Each number is 128 + 32 x the weight over its row's rms, rounded and kept within 0 to 255. Layers, rows and columns count from 0. Numbers have three digits each. The size before them is the row's rms in percent of the matrix's.

# layer 2 MLP up, 5120x640, rms 0.11, rows 1054-1108, columns 0-127
094:109133158070150117181055097087120092124161186095156142108115126116127119127103133097130169125092126094127149140145114114094121105126189080133146097110122058120113108109132099136114113113183124172125075124093140089123153111122210107124087089160143119107129156110047072144093157122087160181115122118143109144093130182150167167131173121128115140099151133163168090075140076165102150090119
088:136079156100114135096183092131154136194115146172198080110137160107139135147132108161130095173048166139119152137066149118074129139133115193101162164090139143143078158173110120089118147100153094116141146158135100142116140180155161123084083190128067118131168105127160130080125136117141116054090165158137173180085158110195134107110140144172108092171125173209163188115133090099120079119136
095:162158112080168141091156159187192144184100044123117183113172210165128096147141123133141117173138152145099152156109126111169171130153153122139143069139151157185133149128061173109134141116117189111186115082106129072153079123197131151188066105117061092147107156100147172071146165102155155181121123081120072155148070063108160091096159066139166143139147125113075170131127207093128142135101
099:169101106151083099116143169090121109170152113148119105113168126120136169137120143099115090099178156107100136125128153120159089096104191158142107090141083143127131151156104083106068147112110169097160074186110103158191111108117147171070108153160178157129114168137125063096160087084108158142166162082060168125082172115118079193161149121136178109179075187098109161099138089156159063131114
109:093129096131205112107145059092120178157144152132147139084165161173066102122177108175123089153082177140135149143160157088153125126141146160108104175168137138147141159156149144141173157095092129142168138125162158140101137184135176144095112121133165216098128093158159119117065133146175122144167083161122171116097129078109124159125092111119148133102131183117107166110090115088128121185086
104:214096168142173113079098163112087126129109133102180143151109104073166126109111124080118132100107141110098173147099130126148130138151121137108131146146106149127153106124083110115112198170128163040090074126136172190143044084125136136100136160036141095159147082146097075123169109144091142137134163157167110118193135146099147194115146186203178117147147141112076101089132055128137156114156
108:127159142158137118133083197088097136073184089065113125183164154115102130134119154086117161188138097142112134143188139083134106121108088142160166138138124127125147138071149138166130140109084165134153155062093099148035150136133134033171127129132163130109142085169121095144169123171206129095097148099101103119139114101165128159167155036147099154113167104106119115175089143080136139136105
107:132153139110135108152084110107120124070157097166161119137118168153143156157134084101079092094094154135123178140128117119167137098135126089105104138120127159150187093141111103115157171125040080093158185132054054126144178074088152151114142051170043088150073119061138107139123068098168122078166128098144089103134111132059176145097121169156080183129149154114134139117112138140094127153117
090:073129111115110148165151133094129136125132138097199091125142146153141125111151112148146169178150167143115168051130104128143148165136087188102168082070136134105183116114118124179082157137027154127107136112047120136135129118121105082118116158118066130100047113072118155147140064172128163128167106148127080129138102125120113122115121103154115146153129151090075131164096154151061136083164
104:074139152150123098138116093115155097124116083146141164095103098152095182087080083090187118152181158101139161170144180098129144155190157146150172183159133136102073079138168126129103159130136130139115120146105093172179076111093117123110118172140134140187054138081117136132108175125131181132134109079110086115122162130101130129101075135137113187199078160100084157219089115074129134092096
100:119144140119125140150153153159171161092132107145083130112156161104142137137134172177105147126164106144124080137149111092107157077156129129104128099110098146144157147108165081171194131125093163111173104112089131121118110054096144166155099143182118127156071151134142119207090124156168164144143137136100135136134076102158129083069109155132131169183133152073165096142111107089159107081120
095:156186129082112166147142113124103057135081138115150157126095163151140102121163129168123131117077134137106121148116077092124103100104172131158103150085206152108136162186166157134082094114058123120085136125133078081109127125180144103112144166099094117176106096161089082077175137141226128131136093141130184140126142122076143179171139123104087120147095098157064155140102190164118091074206
109:092139140125162097132135143156154116196108159091140121119126190143138103130108186139123151117118148152154109151116119099097128123129167159122150132169105182124104152073127136097141093127176158129101121176086136087169158095140069116140101088139079060209124113135084131155125128170132113131121185173124126097157076126072143108152142103197118082110165153155123084200098082096142148130109
104:115132140133134096121145074114119135141093128128134116151198178083136144080142128125109074157153130154120042178138090156178098182143161135142119111112087119123119165119122162167152179117096108153152165063076135102104191034108153090135141163147101119089041111071100128172083169117156107116088178151125093111073128137104137112131148109115154058139099134118083101134154105090088116128091
094:099101102151135135120145171208123111135059180089135137140122137156159125189144134111125148158110076102132119136131085134086158163149146113137119125168069098160101162140229140122164136150096143132118091134159107152143190144150116059108100139081108168132109148166072126183204186069185118110129073093102194145147163082115144136131102179114151143140109081112090130099128104206127121124090
089:098143151143158134118161118074097135160108144125079183131139190106085124186081141105167095120120105105137170143100165153168106076099132132161130112097130155167091108117104183201137190144123096163123163128178129097152087142119100208071109111124116172144096161119112153086133087113106201141180163183094141132138085083180137158106111142128117146095173109159059151185095146124095106150088
163:171087121129085151116076141109139130102125113118126155229111147138180105170110104127109143136148138115007181125161111121102130080142106122179116088155142100113107061166099053169165132137200166135147095117153114122160154126110118182143160116130113175131130098131146125111101137091112171121118106119113084177117165141166116128123125187108127096098147118158062133077204128161111107162117
095:123153129175145193120143159144136145143161132122103109065104207122104187138103164137115112090088138137129164127194098085126143195130140151106137203169082085124195117132150091120142128099125122177111133105103155161166159180151145110175068165145138133051103137133066152144135155111123165141085161109188141108108179177137114115123163163171110099119134159120126092092111150175103106119145
102:127179157135108174155185160080186150124136110169128192136078074087109129153192123162147157131145142100045135132080123190071073144110140182180149132145152183157183178111154143127118152098129148181088134086212122143114133149146204133151120145111108067058103063176143146131111160150191150106127089103172090099178174108090129076123131106185175097124134150108108131087170096136136126107153
089:124169111129126113156162126096092174159147116119115143149120184131150175150155101109129063157147117098137052124190130135135128126120149124161134058054130131175124152148161111150191077066100133075069102159128118088100172149166141142108103184161145179088108121110204186113158087112148079133160145117104112173092200118122152127137119093091143106157145098069173125144102137137144131107134
095:121121168212163150102157143139166145082126060167137080190110215148097141095070066132108089129124145132142094100105174124115130102137155108092115152073112197125162158076154117140138173096170108145124120175136110135141141113215148194112111170194137063132116131100142098201119124106104156103135144135101105119118157116093090130128131145157142123114123128088081095116072101130101142088133
105:115087046121149084152122156121158133106140066092156127117129212135094071107112105136088121183148126086167115185153145176127133158146089132097113114133092094084157150163072114095126139146129123155132150144089142178129153081131166176220110135160092144163097073115100128096146175170136125072095097113118104110071121051097175145134134155112155124194112156083049094141087171088124108153135
110:164196057112167101130162111125079116113131138117111122119092134136149146128121102159139088099177194090079141152051165102146175111183087116132138139149125122072133149176103183192159153098122065153149099147171146160074113137088135117155117108161120177134105147122125179106096150121114166134152144160134103122151155127172131154194127118127064113020125147135097167162079134136054149137151
120:091121195134077114089120155097157115139140090109128155155169144143172119081118121137131134148099144144111117094140161123123091190157074109126170142095187112145172155095187108114097135123204154102152177126179135150137121120126180181125082183155152122128113123107119147117205126106184150142144079155137113138137145166148116134152112166143096096170120091096138106109122089189166151134177
110:200086113151125174094097100170109142154176091103115130156155127148134127099149099132124169164126125141127121083179143139089124143107164125149100136155144096199155151116139150145158121119038092110120126045203147123077167091093172172150110172117143188128089103129102115127168118130146151083077158103150112145122139194175132111118131091101132196110114093123031139094150162118160108183150
097:138137134118114169129140193127112124190196144138172092129157126135118180198210134169171059122187112133111164180140172161168127142152137109149109129116114113112172081141198181141165209126143137165085102158112151150074114108094122083212108140117049136104127104128111176118171135150149145166095177139191183147158151120154112106107155100103168141142067130161149120098075087171105102146116
106:094177119187152176112125132143165146122122090132130120123130103118138098136068075148108141067117155121104078132133131040112104147147129119154128148131127157079080124156114139127129129103057160135121098117165146119156114150143143081159204097128124154189118073141142119060108144136138121116088162117115187105080140146109137157101065131105137157145089144179203104158165126180085067100128
086:124181159062127141177117075162143116149120132163133124217133126124138111083192119132127156104162051099084093086090186091158138173136076160128151123139115090121119155107178151124087133137120134156146146140122152132089154149087187106161148108178084172077104118131169118152085098145118110147157140063127106087125187101105130110169132138090065114132141148130151138106108134131177096118107
095:134149128062190159154075116079141143125142115171106116130168144152150103164130107118116113137090049168062123157130126132141164159148135092116142145133098129074085209115153077123200103153163165168136081171142144108110153169106107138140091094128173137144108133132145108147117145117083129143156109164174157094164159142122183113137147131091111148155073155175147091152109080125108145103185
099:115135079115104110071138046111097166199129154078082066138171170074113123153141154135114109113151160075147111173184136116115078099147141149074126116082144162166127170102137137117107147074177154134126134155150155107091123171158127123116073089102062121110153108140126130113104181128148155134161155151137115180154133153125080081182189110176110153100132124124123108114141134093118169093141
108:124114196139109164121088152162160089123176114177122109148136149109181174127175141088121134145102091126153133150131068129126101126091056139071105132162109048165119073146187171196133072145070185113134129189144120110081103146116119168123181200079149169117114130158163140120090113153114079160043110129121154125144109095149125160172125127073129134061193089136106174104141135174069129153116
108:156176154139147109156130140105114115140120116123120138086112154121121119108104128107184141108165142113122077138150144138137140134088156074159136124141081157113147133131117167158198112128180175121179137150183093188108134157089070110201133138111174137157119126137151091131202138172116127106117132085182130139120116177149160118158113152137229089131081139107105148116146109094177158223116
088:116201127163104171191143147154099088149115132043089117151154121093151098168075108131080089157105138095123147099120164105074128141109040159131096141112090180096131116151169168134153150088098135145147071111129129093111089098122175129112098112162124168165059090171157092152098169148159080080114163141113089096140110066098151142135105130108158118148098133117111157133146071113122101116110
085:075098147111141138163110100144117068146084162154101140168090138131180142117100072146135130170133127095077078191112173083088157141110184107094122159095117101129084163146111088186146125125111104171165171082166098063142180081144129024159104103132108123102055107083180142084117167130124160129118096086152172100126097059089106127102140123086194084090146055129134107079151165112100145125146
108:090154130116113062048140207069038188055105124080118121194103077133107090136199131150158155080096116126105131142131070143144076136160115180083123145150135120149133131159128173160102134120116081171151105147136121095100178120117114114149101151098124124111045140147127117127093099130084148117100096159170184183143134056139098086165134095106154112150120095105140145129151129073099162168132
098:186124160085079105117064104104193145120107136095116131126115164160129078141151117190109191150150143152071130144164159148081145198173084170151141173166144100174138085131120085143123120094144102146101163085177146120090094110128113119158173118145129160161140149140156081108147137172130070117158169022105153173075090148129152115128134173110091126143092128126146077102126096106133127131090
094:058117076131162178107148114160090179136144102108049180118136115110075072120134136143085109097177203152118135176136139138160074145152170129117122139084177126123132134167107084128187188152123153179161153095112049092133117134175163192082107144201181107102082163175120145084154146189160142144190081155170063083118144118121100146182130139172122199128158203101176149141103168146137075121141
086:126129127095079118117141147096101155177115118101149068075094076109151149116124140186134105138141180172134160131169086105139119142097101123128123091112123109106099116112107138072123113129085082108160090127141139146094100160102176145108118103081092161077139118158145101134085133119092090157121139052154135140105185132127119110189089124105138092122092088060166105078118071115146119116075
099:143114107087146123072127100124158101045145085114080122120117139170126094148137119142120124103146134139100100124097098141106131113167160150123086091149086142135120080107167167161107158102146118141125119166132092135093109157086104099152159172124115098184098159144121116129070166060131165110142099154165155112088141052107134158045172125108140162128119176167122121142073090111119116176090
107:136136107062126144051100145106102146077116166136152205129135184142140080170167106117103099153107116154119107120103030144132101155123168117093122087066196171137176137122123121099158083110109167153148120108117185114169131160141147137146151064082105196081137154113115110082086155132122068098095164158116136170157120087128134105161096116153122119141129115149084137116108118110138079148126
097:119143120128144148126168111176135121147072156099079105157118162127143146159138185128094087085163121126152134126146112126115137167116115190120094133114175124151116131035100180156111082088147074076122107068123126142085101131102073183134128116074107129182158089101157135086165123126086133023118122167136182172110129090107153110091088098099138116139108120126049109152053118112102135115114
078:100095120101173181173146070139111148122120157105105195022105157077094181155104139179145101157106095111126110153104121095137170151087147145108140166122097094134108144127101106118167150091158104134121128104133167138217145129143122130119130117146169152082143195181139150193131124125132067113137159140110140170152188079162178163102146141093161165133114209118131160103144105142124147119122
087:135209109058128120188198126127144096125088105118173120191194082143068117058122110166108171137129147093107160155113075157119119132111143114114112123118078109148121101120120136149112172088080099134147119157101155125164169145068120176131157099086079152140170124137127133121108155152144111161123100154108033075072136156149095121107124173117092125067075123090136096184069160111122113163096
108:122093139115155083178147140058089103100098135117090164104137131120151106135154160177138094132153150136132086106103148178168131158188105138138129151110179148100150130166145081089116139125128117100136174123098134171125143061084116148060105131133125144138050115132104204054079143131100100139187092182152195146112141135157179124119151129105160147156134143143127153129102151130157127119144
097:175124142144168144110108153103120182060144056166139133154106135089112085097181136105117128120076133117075137106149096154154064120106160157131136171119153118144152145167157112122168130135122146183149044098109138124199169151150115172122062140165130168081125098146100088144056181096089130183164120161148156107112133132160143106146135100149178142104136216187085137094083117112101153113126
093:125084134113184114119110129062087146114181080118159137109138088123119090065097148176127130190137116070143109106070153145098097153127193131128144184191113103138153136169124134144136091128125084176127111126111137061163125154114059121097123064107134136143135076079115132112123155091170069075093095158151139183153152133126168082178137085178163084073103122137143130105168137120153158148130
082:081115165107169129139132155129083078136143136111163170122125164171157122139152084130062112093143115150118127122151093121148090117108193153142105126089093145107130113158145077161159123099076085146092167089157105130135102154116143124110089129171068076111120127113137125108075151167174154079103184153129083085104127134082158145110155144141111143117110135134164122125126134151127119106160
117:167103164116112111212146101137111081113121085149098128149119074152099105074140136076076089130107159127124167096110108093101094167130130119166100124115106118129094066179200150164125153100099173118143148116127160086152144108152117081105118156172116120148146149115178102108096117127116154094113125129185172162166101061171108173144142118093137143147081131147152084178131140095120060118132
092:140122137156149070131099102179098037128127101143081179107129130175150142102153070095114092090171118096053152076127144103129126125133130120071138125110124097111059081194108127123094155136092131126094119079144084142168111140108107152198141129165114079115066093109166156176184157143128110142106131129136087133142109090152151135079122115115119079158154140094147125075141173136135099116165
102:169131056115083178100103151189142193187091125112136171123116130098070075098168115151105110084098143142173143122197168089124129097137075112112084083173127125149113176168079109103139136140199115073127138103108113107162118100123118111118071170154102177130160075164112132154115097115163176078103164100169116114134128083138132169182135197148130128178143109160105125082157141052082108132194
095:165108077116111188171065206120089075093148114160146146140134126099159113136162143066105131108111118114064188133114136110145131136153145119133127147166072099140094121164120137116151105133081107120164129124137114111139103100210128119116103125116068108103109163124136143179110108128149121130140107165133069103150115047120143132112117113126185111122121140118083113128105104128098158130055
110:094107112118125130121141124124176106175080122166112123062136118156127099134083052134142120148100090155130137079171116163148104132106189137154140195125101112102143164136070123165119113079144132149109124122128192153190108133126165164127156129116070124107112112106067155148124105099188140111200117180191093133149146108155109118187112143100067132138117117096179187105109107109119137131132
113:118135108114133108142163092094154103164111117145147109165103173135106134151117153148131135131134187126162171096136128157098181186132190111141172141124162134150171110127138187126089121106042157077090161148151102098100114135121161104114130130107105096123141131164061133161204013131114130077120114130061190143121151180144129131136174155100108088117197160104136080117104154102105174149115
100:138144158227184173070105086109089143105154125118140134142134133122167149123053090091122120200102093076124119107178112125161166127096149108141115146117112178192140127104113144166103090131104160085123160158129151117140066108094129098119128166099096142129154093112116167131184205143102175114084127177137101052180170131162110183102122129130141094140169094136107064162087101092123169103120
093:150150168035053105144137162124162129124166153143150106130110162146190164144201120105175086113092123134146122114133081095109128145146119099151191166132081123111121175116152081121143158148131112123142137102178108194135147120158089177079137134171146153144147133137142115157120085156169226123163105105131079166133061232156119094115125174189136114128181128102124107099152155077137117150137
# layer 2 MLP down (transposed), 5120x640, rms 0.0352, rows 1054-1107, columns 0-127
094:169181130168093071143193081173085172030146103192139187155117187113109157156134118145118159211129126202101189134105109139160095111141150106131100091118127117149144145091135107138174128096149095106111103155167158122171131062127141129144160140089201150067219166163105073088121169160127107137103130158140132143174098098149102095061156123169076052105110111167088130198196153107170083133134
089:078096187118099162147123158184115108109137154113133068115186118095074156176093132100106157150121135154131154065143135143104127074120148165065207101066098211145155142122127157130129098112049130182166107195114155135083140102133135175124090164098171165126174084159114139124125060084129117114158128125084159166153161105117068134185159154067143204069169109126172099125188076110130176168094
090:138121153150146100145170109143062124189123109172100177137205130151140129159113168130091146110119098146138100092080156198145102172126146101088169199144130098178055102148109117180124106179142144135086169117136143091151122150185147111098111183129142069089092166178152133122159141169065151135138121143103092157117123132147152112193154117167098171160127120147058160132144116153149095114124
100:102093110168151144161137113117092102048144125106077147137136129097167167108148179123116134124146101169102127124153111164143098094111126075146112139067118133108117120163088169147167134083097153082095143092133104148102104087130173148214189104170076150082160095135132113121146101084133157047172104153132189089134151115114046076112163116089133203158097145168139108056086150134151110071081
111:176117133117121158171095119136111139125158190107172105108182152154146113143124181101155124168143118148112141115102136096121156101152115092117164131131134086085126135123126155171144107103140184181130162070205110095147180110148130149141166092181038117127153152075090093123099112168119181095147122130154148191192090205128141171138112181172102133191091144166130125080113113212180104168139
109:104124118163157162107146055134139088115114128140134214098126109158138196113135087153143137160067111129138173117147090119098122203156124105115177096245131090109150088066110172176124149161091132099116148115110139117075132152162120152142139153122125141135183145080122118170185128154113165102114111160141113170132119114083134192120104151119088183172083184128112117156183099115120115109146
098:084056140116161159117076149131178111141104141154101103118124116080166102110167117129129072094046133118054095121066126073076098139145104128142147109096155146128131093139078202162185117152131081175102043133128181142176142162158157135149151160106174160130104132103122145130144101138111136060224122163134126147146143146107112093085123123153114140107136095218064136121135184148076121074186
105:105157076138169175103195075100134147117101051105144092150132108150115189177085122087145147138181136161142115165206136150194141127125146139143111172145140111145061152121149147121187121110142130132112052136171151140073192182181156136133161100095113146136115112144072136123096091136217154188100148141090174113166145184184183169120088138210163086112162117134138088144161107116168152110120
091:133123126161121130187100201125135075105141127142150115148183122122153129060169133107122164096172056115112106128115179091182170100114140098147109094113113123180056119197092127135187142097113129107141141124167137155153122090132128119166158131103167183081152184195108189224163098064144081077123118099113087105118182093111163125091137086123159136108114132090112145097148084062079168169111
102:202191106097125103159101164105099141137204155138122146121178116112133057168149131098039084130123139167120113142100101105108120068156076138158076101092101120101178152139098131132160089083120125171174146108114191107168128113129111110128158162154130171153141142134128111064119114138133084107110171160183152136107136127155191081102111083070125113119129145086140101147121123128169115197174
099:157146078115132193073146102101066111120117070067089143127080120188204130169103174132172060119124159143135157103154080161195150003108108088143103165092098150143128129142142097157180079141133107104161108099082107098126130090083112167133162135145123146171143141137120107151058109116150147130145118129105170138116132107105119150118155113130080207151156090118158166180133139111153131166161
102:107124143135073117153144086138153126092085118148074103109218083144143119123128169092115082099132122102079184105158102178127100118090130107181112173121115138117120159103090105140099155099092153153210130121112143154101162215130098174122175087178131115121171106144078133168137153074192134123179170140108087130109134120142174171104156210162167150143173158122136112150145156041170128194143
114:146180103121192111190165118070124093089136108115108152108107125128134054139108140103096097124164180173153123126110094134047167093132127164144085086163179106108128138185128117112096131164177121071114187199183109081147097101143140172084128155143105144115121110103111120126137108155072165113032117095094124084165107163087124154125117092107123151074093114133138172163043161142101114150155
107:116173104138108146149120109137174139108079142098185144160182189106109132187094128186104155127128097126098135110139109137091107096167086110081140078163097098126146120108117101105120138081087090175148107113124204149116131126115169065159104085117111103153094170070182164177076101124143100137143141110150145153151068171104121054122104120118108135119098124191158116159108173156133128118143
091:088056158105098120135092138126186124145112146077068150144124124096077143141080146134131117152124111156113168154076099133054154062124154079139194122130134178199102148125133170088126082152173125078097082115121135113113123142150131130162125153134125116143139116111058145155115095142206119165092092144141119140105082166171086139156135087145131165122130155095163185131144075076134092095136
087:142151117089145136148089127164143110076120099106104113125120110168157092120133107148100173201123133160103150115084126147122124129096155138144144066091155192179128101174101140110137112074128141128118137053128136137168119132127224139103117199107102119134195135167097101152108110123145105149098223071110142071115111131131133100167126090138172140102123132101142126131137129161109072108137
210:186150126134147185135080156072123101109183110138129081221165127101155167125120091100141149045164125097093187095134180156184118103107114146147112105096075167161120112075131111140145199144167126092169157106118083123134141084129160129131172155101109124148101102199131086146114137132095109105135118070121108155190169154173139134127098138116131103090171054152176166174094126141067057128123
102:117109188159139116161106129127111117136059187132108115074162116079148097178114149077077168093088103125166147142137132175147139161153119107164104132088108124171082136113083148121072144160118087055176155142114140099110125140143121092104137078059161111095107139146094205122122112144100122154139080131135141075070116138185130093080132076152173181072121171070156146157131142065148024128112
105:111147135067093140110128160133118125147173140114122128113075090140131120138144155104120183095164113065071125129082155163138171133177128114146116146125127120160182129077129166149116167109144122148083127153145128111111156138176138181064147106118105113104091083122105083088142148105144120076125131146156182162161129116171109112162148122139140107157145100148167111149161112149068136105145
091:187148083107139129151081098191120160117125128142142139084170148107168143199141033142186124172139108177159100086134161120102119132102147079120107098073125109060128115169137109144155125075082145132139161147159121177134074178137101103120127078084172165090090046096174147165189066129142105118091100146195162090131159117151146109168125126121176131150054079090136070109164154114151121064147
094:129121152149130134161128126160168111196121127175110166118098097074126139147156163144074110111083121145159140103200142123152104083048106116100106094109161086080110125094088155151128144129123096110184116074087142111087119119161164165121122071045111149132182145141119129151116148151147106185074132211114108102143157188138086113104140198124092153132158117208155099249105154138135198151117
108:136144112120146137183123142149122105116050163146132140121121137056171122065084148160127111118135129186115070055074122072160151148088125104130090163168125115100113084075101076125171157134129144123143192150074194098139048093108055151074110125130131177096115112177159136113119125136152152142143124139132133210141149139091156127078115164093086193099119116130125118147138134237157207089080
107:127133142109136120159157139077102137118116152093104140179154147153093098116150147118133095117115122121110086133130104157120144149088157213207139117113163126121117137167105138102146125105099119171096105059102097129173125096121111126161198133098155119166138106147100094097148156091108095146120171171084103173143153134123135107098154142183104097131112128155187183089153132135112091157139
111:097137107085124119127110072163154141160080143130156201112165166148128121093146067142088110160140100137152163119134143084148123144062157067166120121201123139069074133149148095091108137119131131107140071148127080183106171081098124154094139095093098082150145091097135102135141157129200116110142199079101116098186131133153176115158173154153168179117108110095124124169112119093083077107106
105:138133136191153160135190083192144103090124153118080100162121120149142074106117138176101171131129149134092102163124089113149092090117110121137121051101138127124123138160092157127173220122182061134100064124086098049161124054084143126161158113186115181142142185131062123109135138093091133149131142072129120135152138144125076127110125092155149200114088086154125131151081143104095172060099
097:168141119149125172137230127116110035071126117136077109115104143141041094109132178118109087129133142111140162087114114118180179134121176149169130128109152107150127120125104126128160100079177167102151110083120057187110101182174104147175151158130135097114115078202139151094144135209093094102179174079110133146163135138148126180127174109081181172125112146121095143155125149140098107108121
097:126084128153140092134108165103091079098162144114082090074165156128110106165146180146134146190150164098072056113147154159150130135123106143192160105135119133107149157105133171172116148107135108114145148163128141092157100174127094107117114126158125113176095174134098137150158133165112140148143132104128159165097084154186146164127124095174135109131129119089111124124085173126219140093122
082:071117163119107143130188121075095103113123134133170102106129133156178071129130089120105160164107133178127177104155074092087070157089148105110109142132166115139121193103146172167133142087150145116133138147132101114179150107115065104119158120150101146179175178131092063117142113117106136106128172099087113118098145102117147169108119112096149068101177118138116126159153160136108130137121
100:163172171114096119083105093108094123099164169180105113137146125132184109107089117110119133134148088111147107076113133178129178157150102148095113147145086144220091170109115117075112134193138207122120120166155165068129216162129109124143124122157138137114128165129134082134139095093114141106146092165189150143178204181072141123096194140124098108152105141168147134145113060130093150123104
110:100173110169147153143170113116138092150093113190107140114142194124097107105102159114158122157094143151186175163140134128136166110101153153158139041101192096104150101133091085127095117197126128103093122207096157088118138124087151132117148137180094103167158108117188083215137080130127090102076129094178119065135134153110158132126123142109116140154115177144103145144081151135134140179126
106:060137093116137111150097121135138099162155144132104089134112097124128090143149141110156184127101131075155060145105147099044124163188079094116117193096139163113115192087108105108136150087087157136150155106116157189176159104152140135074113100139066092122109102123149092101152190116149138146144143123090133114120124141155084144093091185091143113197083146181174091181124135193165138138126
107:067102146151135098125192098182105080104130165132098146137174106143166111103170095132099159127107121133088137169132152123068130117147140135101154136086116135151138173044173093071103184171058084119134145125182143142127145142093121101128150123187134125115093102117150059145175162141081122154113091155122114128098088134108061128178118102081095118098141152139121120156101158113142063118090
085:099128067084149089143075150090168128104125185132090141121116121102152084127117136196144142084078136124191143156154128159160096167091107170166154121152121144142150124112095055188095137123191161147147135123143127150128197133142132120144145161147078096094137103084078077113182116177133127132059141168048106138141137104124083090075138127041145128131143112131146142093076190131105098110182
085:079099119138101195158185116086159115083142089055144067151128177107142117184082107166173135085216134129102114125133101099034103133119121100113163099080187142133094149071125137098084160112062133105145190146123093149145119120142193115104161120086141099110071132105145195134100143117136107081137115135107101134122104122089156181086145155104123120181092117147116157110108082140141118176142
099:089141140099146131104154132143108155109182116122177136129065122141086167180116127126084124119156101108132122151116143095107163147125078169120171111103173132112154090137110133154106168139114117072142091147134129083112156101118107134136150086126125230142131094099127127115094128164161079139029157115147112121092078042124121187157153110117164174147104099177136187123126108075041102186135
103:161088131124133086146153081176135015133142136070076133126121159141114136108107155072109075093109107154115152079140104108125087095104132152099157084161170124174188082120163128149121098140136122127082096190108142131107219095140103159091136122124115141177149166102106132134109141175133111123141096087134072114127103122152103093147131144095089145122118118102183111075086135094085114079145
101:102147154110137132105180115142183092108133122129139138065127114097122135096128095201084098177153083128136151122194146125174192125081139143203120154154120118123105199092081113151170123117142078121156136086095099135161128150127124145098128113147061070153079143160122172129135117138169150134133122134143123163080139091140127155147102111072105166079098132203083119128162090056135140106087
089:081124093108106150073112098149139144089119157105078190130144090100128103175166101134175149143113138197022130120126117127160102136155100107133114152126196129131148166120182116113098165124116108176198103097116114062124171143137103101130113118144137170157116119130149180134074115116109137097087198148162098112161195109070154083102128107118179133088153071143169107147109116139129129179127
093:138076136134147098195160121065111134125116142177147096092145090046161105130068121126061128137096169111133070070170111131095092132097089102134153146113145142097141097103172065108102142133102182111096107104086125176186141052116136151082053139079069086117170133109113128153177182115145062141080171121123145170113127102165130169100138177099088150112080095061177161138172144149115172086124
113:109155073109142100170160074195149119134127121080132157136173114098089073088105140162091163081121138123105118148119157111159119173124085080113068110159109099142152126074109082158127145090119162146135115113128119131113118157120169150069144148107178123118130084131109108166185206095072163104133190109157167048145137098086133124100143147111087081120145153122056104172171144129077095146153
102:081107176112126157111125146172059160119131100067136135165147101126109169096168080091135117108158137109167095169156102106090022162143136146095158097155146090181127119089130134170108070110165173149111141128134108120120158181122089167053133139135092112173108127113092083130190062101116130071103074114063133172096138135088133143123180111110091167091117127077123097112107116106139120111159
077:093117136151079129094103208112180143125129058157111056117104115122132132117129148124109173133092151087139120120164133110165111145106162137078127147046170159190133148151105110139114097206101195109122118181147113126073152115151102121097143123141086171160112075101179185095194120139179119162121107087166096086125173167140131136150112145187145148113135118122174098115153090176096079080124
089:184167111123118139150197198146102088160116123124152083121136074094124058150183097171118087175094129104120178089143121158135146119105137078149120128119141180097129056134149126124162192130085115114136150166063117128161093121100100147105122128118127121114155122118127109107097122145116092161081098210127146091032074185112094127110132135102100103155080124072174111108116090162121148126110
110:120176099123063149135104168172119127153141176127107151166163119163128123107186137123045174085150119095146123132137134151146165137091114118081127124178147106160158182193130138182169165179157112140172141198055123139059140198159155108117144065113074080119076181183103061132128162144199150155073094236068149083141133164094157127124162130149165167104142064107149114159182113199130197134128
098:134160180148132110098069144079128107104103188165118172147082082129119148109100107171142149120129131149145119098114148050134108167140129125146122131117137122125145075134118118133165105158096177150110130182169064135163123081150166169166120108130160155124163146178144154077076180182142136157116150181082080062070141130173128117151138137127123157184114147143179039134149072107153108106155
091:139152155166113085099166113154093158151163123084166078075109118119142131113112095164133139200079184139146175074068154097121127154151121196171141090090176118095153101169085079141112120113151158091054117141145153117077134108193101153133193126153185107124111130157144088142114134101131166128096158161073064084130108083137092079144153159148114141127154148125113075130115131089078066157117
084:161159120173051109141100142100167138117075126054063130240147153186117158119111118169195109137126136093184146094084115153129088100091135102094130140198132102123118154126124162138105123114141104131130139216109113143166149142126142138121108150109141090126155126137156104140194136120112101151142098045131150091156111203180115137094140197208174169133174144098132157124153139102113120126174
119:152134101118133106098117131150118153122118105152110133166158133099160125122091142120109143086111102132153112161110165115136118103148136159072131149090149175127122208035130048125076145168128078133069142138076151156111153083145154130152117109072098093092126139145153105153126171167136114140104134120058162127143130127134156131114100144089129107121095147146159121144170118121073201186121
090:088170145164130200103099126127177126086116132090059096085137107145145189155112092074155181131123090168158129070143110139078147152158111133131100127072113118125068158053097111098118174107157117154157115129168090134105097108069109141120141137073122149081109127078138156045084139075110105141128164154169146116199113094108103080105184166078138136125110150116119158176143117110094149199088
100:129149118114114130184127142117136133078080193162101095070148183091144139102130098164107125127145171152130119111131106160085138080124101166109140089157125047127108133133112129093052130167138115130084116159131142138091103092124163185119143148089057146133102104103086133168138122122052139063095154156121157143115069157145109111111151089097106085190122131142108141128095097137121149127115
097:122097153165154161055156146139140063128131106110137088081140097187100177126140106174136094140132072079127145138107136167108090113152150147140107204106158110127081172102120143196106162177153143071133160107141113139113125105062170084129097129175154096159126129174169104142158143177165146201169152140132104095186133076140184167128126092130111125088133099121116089105121103157077084132126
107:125112077129112150132151094156156058142093139156095169139095141183159061161105180103144107133150117108111155149066096159124137098115150105109217065116115117057089105104146144109066129087184135142105171176113136116105117155095187155115067141144080155124159136161148163165186127076184097122111180095111133172167106112101068098058143125088128169123118098137092111115053130161110115119144
101:089129107157118162081103113124095167069137141179134073154170119087105112103217112100115084078157129176134088090163200150143151110123135131144090142128135145083088125144125145146137123134150068172152131113134197114120141123061086160151125095145135176115132178123094161173151157060114092166085109156164112125136109121081152135110143152080166106146136155164121100129146120127229090103095
114:134114154153139062108179093189118092139150098084180188117119115111178118115078075094133081152083147112116114062197119125121154198118171139111095141150150145131099128050139148093128146140131109124133134096127122208156141132119102176073144130054112141144057086172144162138213189152109132089143077102136169149151110134083190189140113117165183151113145145160160125167114101144139123152155